{
  "num_hidden_layers": 17,
  "hidden_size": 256,
  "num_attention_heads": 2,
  "num_key_value_heads": 2,
  "head_dim": 128,
  "intermediate_size": 1024,
  "vocab_size": 2048,
  "hidden_act": "tanh_gelu",
  "norm": "layernorm",
  "norm_place": "pre",
  "norm_eps": 1e-05,
  "positions": "learned",
  "qk_norm": false,
  "attn_scale": 0.0884,
  "bias": "all",
  "tie_word_embeddings": true,
  "parallel_block": false,
  "init": "normal",
  "init_std_qkv": 0.0151,
  "init_std_o": 0.00259,
  "init_std_up": 0.0151,
  "init_std_down": 0.00259,
  "optimizer": "ademamix",
  "learning_rate": 0.000437,
  "beta1": 0.9,
  "weight_decay": 0.34,
  "lr_head": 0.00498,
  "max_grad_norm": 1.0,
  "warmup_steps": 355,
  "schedule": "wsd",
  "decay_fraction": 0.801,
  "decay_shape": "linear",
  "final_lr_fraction": 0.0,
  "batch_tokens": 32768,
  "max_seq_len": 256,
  "doc_mask": true,
  "train_tokens": 243300000,
  "max_steps": 7425,
  "dataset": "wikipedia_en"
}
Each number is 500 + 25 x the weight over the matrix's rms, rounded and kept within 0 to 999. Layers, rows and columns count from 0. Numbers have three digits each.

# layer 2 MLP up, 1024x256, rms 0.0493, rows 439-534, columns 0-31
495497539528534543509520469513510509484439479492439498490483523478525480556553538508507474510526
549470558450503539533468504453468503498501458446500461535490485507517593522496487496472521499511
557471519433494506514494445482472509522540477446458470512504550542543547471500540516454487555512
496483493504535506525473486505515503487511471508478505465472493530508484443484519525493488528498
494488480470517521541522519493463529548519492481543509484449531463518485461498484514524490510514
479473473507496522531496498501537500479451486448480527496464509502551519503507527520474516532496
531482490503469515489506493544499530518490496510497497474553513518511480517444484454453496507477
507507501493499495503495498507509495497500496488502501506498503504493501493500493503507505492502
499492524496516513500467522479510514483514498479489464469495507497514541467463516492528455493500
503534509486500500516496488456482498470459473494512485475472518529534435511547502553478504517527
550497465506551492552483480490478512514518514489517537489516502481518483525482497520473519515497
501509470475517505488531509507515514485498501478505514548462516554497447503500466478489523513507
470494542513516494489469475494516515544504511508473501519546527488505537472473479482524489511447
517486493528500530481499482507529503479458495465509518498485541461512441549481493519508503513472
524511513512498519479494465457492472477472475489488511499505508462516525486505542511485458466505
515506527452557548511499525472510506490498472468449508492518521514536471520474521512468529514505
527533481495483490531450491472529508481468435484466506503498509503499490474480550505532491472512
498490574512527519451500514499512537530515493487520455499546499560513508548476487475484554505492
477540444518528506533494491491524528476529529475482451474491510463513519491514516532517431522530
499483493492555527492519488486497523464497525484488538523496528537501487464524497506472458498481
501457510496506502570508480551561521502399515483481482499483500503520497542527524518494480443485
460483506486497533559453524478467510472524495467502524475525497523508488518491484530516507510527
481474511454586542514499585520528456492521499499524500489500513505520463510533476491477510521525
549495562515502524516469507497515514470504475444478493522556503550515526543456481462495489503497
494467526466500555496472474506504468486519499486519481483500531493524490455510499565545452540512
539503477464539498484486477496487494504510486474472489521550486581528492477491504496471488492510
520492506488509523487529522505525549525491504498487519531495519493505491537457506490472484530446
482539469472511502490494503467514535507470493492444509453502540537510488495472533508503519514473
530525477452508519489520522465495498507533492502497502503516503452525491546498461525511469537509
477477545521511504543474515500533502460506488504477483515510492554515480566498502480498507536505
500524474511527515515476513464466479504563491486491492507528504525509486495466463524514529480544
519496530529505534523482465539547512496459521476501505507519503560508505553504499510515483482470
513490523411509576512459507505537493486439446472477480527519512530552477537512496477506518510534
501502488511508504508519514511513499503506488490459480468512518513507486455507525500498486505504
481529515494509506499513546469468532505482417503469479491491493546514495484498475522476554550530
530482512479500513485489443487523536499495516501475531558498510486518489561505496526493500551513
535505482488545542539524536448536508448546453489454481512500489544502535535481543509464493481482
551503492520483525478483506506512535423476493423490540524488494464530472493529503511458523495483
496501497516506536521487509502547506500457478492495503494491522487503474470479539513527483513511
527504514526496506496488455528472525446517500473496542535502528492500508508509522487512503512498
488486520515473533485513495521530535511435487459482522525475513513510493486514502489486467482501
510521505513471567447514480488545528494491488502495504480588503518511465500457482474533443490484
498516503486497532503483503518500523480487491463448498531497535501539450479492513494461497529518
509502538508541500511498532579511526548503453480474529545469568520503476501485462492521485524470
513501494481491536517443468466536484394520502498454496509527503538522481459511552511512491496467
507488508516550527502506473490493491500449507486495529504520521493526504484493544515490481541481
475512506480499546473527542494492499486497483488493516487519496547510489551496473522490496517567
514516480471482550509462464455589496463491515491494483512469472531514495495513513502507467527495
503483544441481532512496529507430541493472503472503494472543518517526516443487465484477522484554
547491502529520554482513532488531494470470524431515533527487535543533461493484506497502518481508
536485531478521527562492480493468482520511452489496454511493505476514489484535469535516474508497
511521520518521495501507447442509484490463510503513548544534504492519478508550514493502467508498
521503512490505518489524445504522496512480496492478486501520511508533521569509508488484509515526
482513534495508514512503469453504530490508475479469517510544520495521482512511571470512488509483
493486520494481524517475445504527507498484460477471543463495502505522475518517508478458527510471
519469548496517559516482487469475488477504526476474473499516484543485494493454484524487488520498
478461474443509488479514458492502533510510480493487496471507515471519503476475550481494494496519
504486492506495498501500493498495501510502493498502503497503500510492490497499499501504500500488
506488485519547534467474514459499480490550481506486503524524492527521479527525513529502504547501
452547498474509522507485511519476506482471468510468492478503488519518464527520470562532463522537
514502509504506546499499461490527505507520504490497485494513536542502505516465514481549463510488
480475534476490493516480519509533525529446489484484504491492485520541499521500474475476497496483
511527480511500510456487511486516534510485494503452501513539499523507483487522516480472476484457
514503542537513504482465503502553536515467460511465530518479503507500500493470556497497561500511
498499506509506496519495513505490500501508506505489504492498503494492498500503511508498496500497
463481506473530521504515509487478484487487483500501507489494495519496498529492517461465477493521
482504492499510500519502464497518494471469474483511484493504525514523429511535541518488494493526
494525515485569526548479444478498524523549452483447517545533527510504466478500517534495483540470
517509571532499519486433497559521495467498464493481468548466510541515463522479522538524463527497
516500540483507511531487481472466512506513481498499485505517488537505498514470472503519475476566
515504511499505546499478524517492498537489481495494517512539493576495475509513509466487521550525
506494484489510531509510548525509508478493471505483473487489512505500482526475459528518497518523
479464509522506508486474521447508486504465477488495476506515475493523528474506544538500517485488
474516524468530515454498516503498558507522528506506506493574524489514479465492455539523473550460
536502553537508538532489521495503505500448476456485485454513479509511520520551489510500498530501
484484532497533504506495494512530504482482489474485466486504525511516510510502497500481511504499
529533465505517538473495463522523492436501457508456510496497483487507498500483578509497461499507
487525482488514510504517535519514510496508501480477502517492525492489479492442538538550501554493
543481497510525523506510502487470473445525481410488501526501514536521478488461487540477499539593
547499537501492528476461517498500497448550460489489508516482504481521512534497451526491521562517
498492526485520508504508486479499500527500473492501508515497524516499453451481456489462554570505
485449481560516515503513487487566512487466467500457528483514486481521511558535528502483553548511
497492511489535514509487515463495496466502505484478516493499500512499455504489537515478534479498
494531538484515510451476446542530517515438467501455525547495513535505489477494516504510441483484
485512479478527484441496537576504549541495479476495504518474529490504505552461509502490478473508
494495498502505506501501494496508500507510499502498503509516505507499494485499511491485480502518
528517482513510508511508497502514466506525470488490513507464493481502471463526514555456515504498
569474525491520521517468539471508502440500479475488529488498484506530566549464458486455530501486
517487502502535511497520500497494505507500493463504506492510480501527488504484490499494504505516
494499497508500506491508495493500493499498506496494502499499494494502507502499494499508497509500
499496499495499498500504497493507507500507502491498511496497500515483501497494499504497503503500
485466539465537510555521447474506515466512448474495475529493514535516460487488485483474514478456
514521502486495537502487497503554506508476469475452504527488513525508500474445516505511501503468
484454505469507507526458489509474519471512490479523513498508484502515511547473471522477510521506
510494445477531522486507514529530537469501512468479471490531495535514482537494453514509479521565
479519485522508546493513537484509513487438515497472482506486494556509499556487500519498525484536
# layer 2 MLP down (transposed), 1024x256, rms 0.0291, rows 439-534, columns 0-31
512524525541480475504444510506535451521524405496444530401495465475545515459474512568507529509467
542504478479499556519460444496530499457497573498546465551515459556426672611490506458433501509549
547451522530441493515544517506560450515530543508458475431470477503528528521491452454536537560544
482486535509487517487478508483490502491503507502516505506495468490552522502492474488476518509504
562507511508503482551487471509484455550530484555496480426523527521525521508517518510477452482544
501496502478520499509519502490505504505504483497482533523498490535542493477503547552475520496531
468514485483450449515498498478502494531464530481516516485496507457553462476493521490508513512526
498493500500495502498496497501499495501500497500502505503497502504505504503494495500497496502499
534513531514471472490502489511478498470509509520455475491523486475544542498477495475543491487461
480495501540538486527502496494517473483492498480489508489489488544548538499508485496485506475503
504502502496487451538484529486571528457495518500479489512477486442527465488539495525523544479528
475488539482503423480489492512510522487481502475487519521500506465495506488472477524547513490494
521499502511479522499471560510505493500485504477488460536456514512534515501497508494504531505530
501532495486488496462506516508490476477507467480494507492514529490541444511507513521525515515514
531496498469491476493526483537498487555458496518449470509505459473551500473497496514546491460537
514511496483524501516469517496512518506482512491515491506499498494529497501497470504503513470511
543449540541515516486547455534482502515552580448496500491460483458500498552482520515439466528446
508444520507475465525494493470557535520453509520453467488492500528505461467552474532538477493463
442440440529487544508551538451502523500494514482538505491511523457504575546462496527550479504475
516519544490497498514505496486526518512495507503464491499502517496554494511519494469515556466482
439454505492537476530504565556556512546393545507494484583450534458448495499488535514518414554527
480504515474510520518495505504512509533526454506515517502469531532544470501530526507548545489496
467498453488526479489493473495508517463526497514524533494502460473530502556510467433495494498485
501477507498457491514502502472469548509512497526495477489491492466524488504538438484481517527491
504508471470513459484471504502499545513562550491467547472502522551489448564453471563495446554485
496500536528472498517504534464458472497543453513504511513530540507506503502535508508508500478540
510491472501475483488502535517477486510511515489484505502489512446530532493500567479499507519518
478428443565490447477518472457469522568506539532514488520518499493512503523541494481480496528522
513522510521485455491537508470527505533468504523513535531497514483509482500485502497486501530497
539497492518532542483499542475447534472484471504491540520496466515540518534456478520461480523469
483492520478505523515534535507500487470468487511507494478508495519547487522516514521511496497477
499512517505500465468538523528497527509466522507486495553501499473484534544472499487501424555510
486466481526539501533472508510519519495483474497500503479470490495550517489490500507513521510469
494502528504514501499497501481490495507471513507488492513489482510591512524507488487499498483497
499501562506490482442536568533448447520503522458547528516469502524519487545511516537496417504486
497517506501469496509490523537487511519488493441466492486505458504483534488509485495500524492454
477534499534497472485537484513529513499447456503482508522531487512501496502517489492483497494516
527580536561499443473479496527458455464517474439542503552498466544403444435526488500532467505547
458473524496496469542528504522497502457507522486478505480472487467529503537527517554501534501504
523486509495525517507486501472508511481488494507476528491506490518506501497514524473504502496496
496555465465500498475490553493536442515494488533570505526444464496462474489485478545483505491583
464522524483491518495499498515477511517511507518521529466514499470561475486510488499497470502505
467545482525495543492490529528466491502503504498522522479498469484579498504482492506530534496530
467486549517527483513526457506507523496486505463489511503467489488540507472525516496507501481488
487532507502501540455512540502496503465476501481591510496478513484501473509490521466497534516465
483511509448572541531504521504498491491505525516477494485490514529528488530517496501506451479478
514522493522466516525517511451512438465485492481485512534494469526546495510503468504518497505510
505525515511486470460461534475523509479548479494482492441490475513546516506498448504525483480478
500489470454500522504483450502518527502488487476506489490520495486503494517500486530454511498506
538538486473509519454508530499495494466446527514517508500548515510522501507502468545467500553532
510532490506480492480507487468503518507535470513458508472552491503505502491508504462506549458533
541510484535485509441418527536485539472496490465543495522518497466493464545486517491522447549523
511525484493480499493508495492466491488486481501473510469518497491555530484505512474519521476524
487555526562480479493463475519525472447480428480498467517498514550512511503482486568506489445488
503497459513508513469522447443510499504508486475503516477509476488560485466514507505511524475520
495480534490538434511506489440484462545500486486472505478492502494569534513495484500472519440494
518517470497515481457533522516493479501486466485477504537521484487548504504483501522534487498520
507500502506501504500500501505498502501494496502500503503503501501501499501495502501501497500501
515505507466505462481505496502518486483531491503506501509505496497484534479477453459491534537497
486513497490516488486481476479493535561517548505488528506476489478541503463474504501494479448482
502517484483541454510508514475496522492482515532466507460504509468473517507461476487570443503524
521485521467508508508475544478524507491512521526490503495484484506543509472491514498485522481499
488482500502489470529518506485486509496493507504499506500512498522568509519507481478509500488504
451454550550450483463512514473413441443558501497497494506491512485540484548542530517480497530474
499504503494498507504497498499503512497502500502505498497499505500506502508504497497499504497505
479500484504508455518490484531512490524499516511475497506501494498550503508510532510484502502523
533520517501488457520565484486478476504475492502527515536458477492533534467485501464535514515498
509576487538524524476472502582489500489495499476473464539553510510511487521528520601551503519455
510488559545455476506501509505552501507529499533474515483510508503506466551517493534509475508429
519491513504507482528508477490479488475522514510497492471492495489564517520518492509469515499525
495469474496469448498466518515521498516490485522459507462473502499543496469525479491513491517503
523490496518517480512510478493487509512493498488496518510474516474555485514496501492490503494496
500503539519476480496542515494477517508516482500480472494529489515532493498530495514500500477480
458493535532543521529477502494480489527546507506518494464528486466502533537500522506483464486432
483472483490501499494529485547453525461557492560537510514524491554472490489520498470463503476497
530519473532506466500485455485528514509507509503514487515467505492650490477492503497499517497499
513493505463491510531491504492506506501498524461536485516496497484514520470461476511492494498502
492533531507527500484518485476485508487518496498486472513518496474528508509497491497503460479478
412448557489417429566504474537495524519496527529488548483521513459431562482470447535525508478478
523521533463480486447461513515526558438502488483538527507510449520393528536529460510508557437509
475518529496481480481532503514525502548497479491522489533498502509518540507492502484482474452489
488539534547503528481513567492496476497505465518515521525507473513509501540451497509462474497448
492491496512510447455514495538504506441488523489514507483497486506539505492515500530522506535483
470564510474525470521519495532514475473519465502448524469472490478530528477440507456492526475463
484522475520537438512506485533504493529466548503491493547510533499505508536529486487533531456497
514505506493495494496506504511492498490492504503497502498486494495494508500497484505503520486494
513492491555507516499481496508513546502442503466496527520502490466481502521499494489510448462492
510471417511570466507443519480526472423481434541459535448468454560457623469470503526427492501542
476516487523510514492525499510511462500488481487510489507517538516537510475493507500499484491481
505495501503500502498496503505496498505500498501503500503504502500501501498497495498501497502495
500502500496498502499499496498494497501500494498504504502497497495512500496493498498504496501495
484503499499488494502498479524481490521515480474500511516508497462536496512493523506523512488518
534518535484465500485494536487527499520509490481465510528517484507537510503478538492509509499507
478488485490498503487536495474456527507490490485510490484508489457565489480503535508446513482483
499483513493485515473514452491465491491463534495556499493505501482542498538481497489471486504513
501510468476490473488487481499499491475493461483498505504478487502551498485530509494513505486541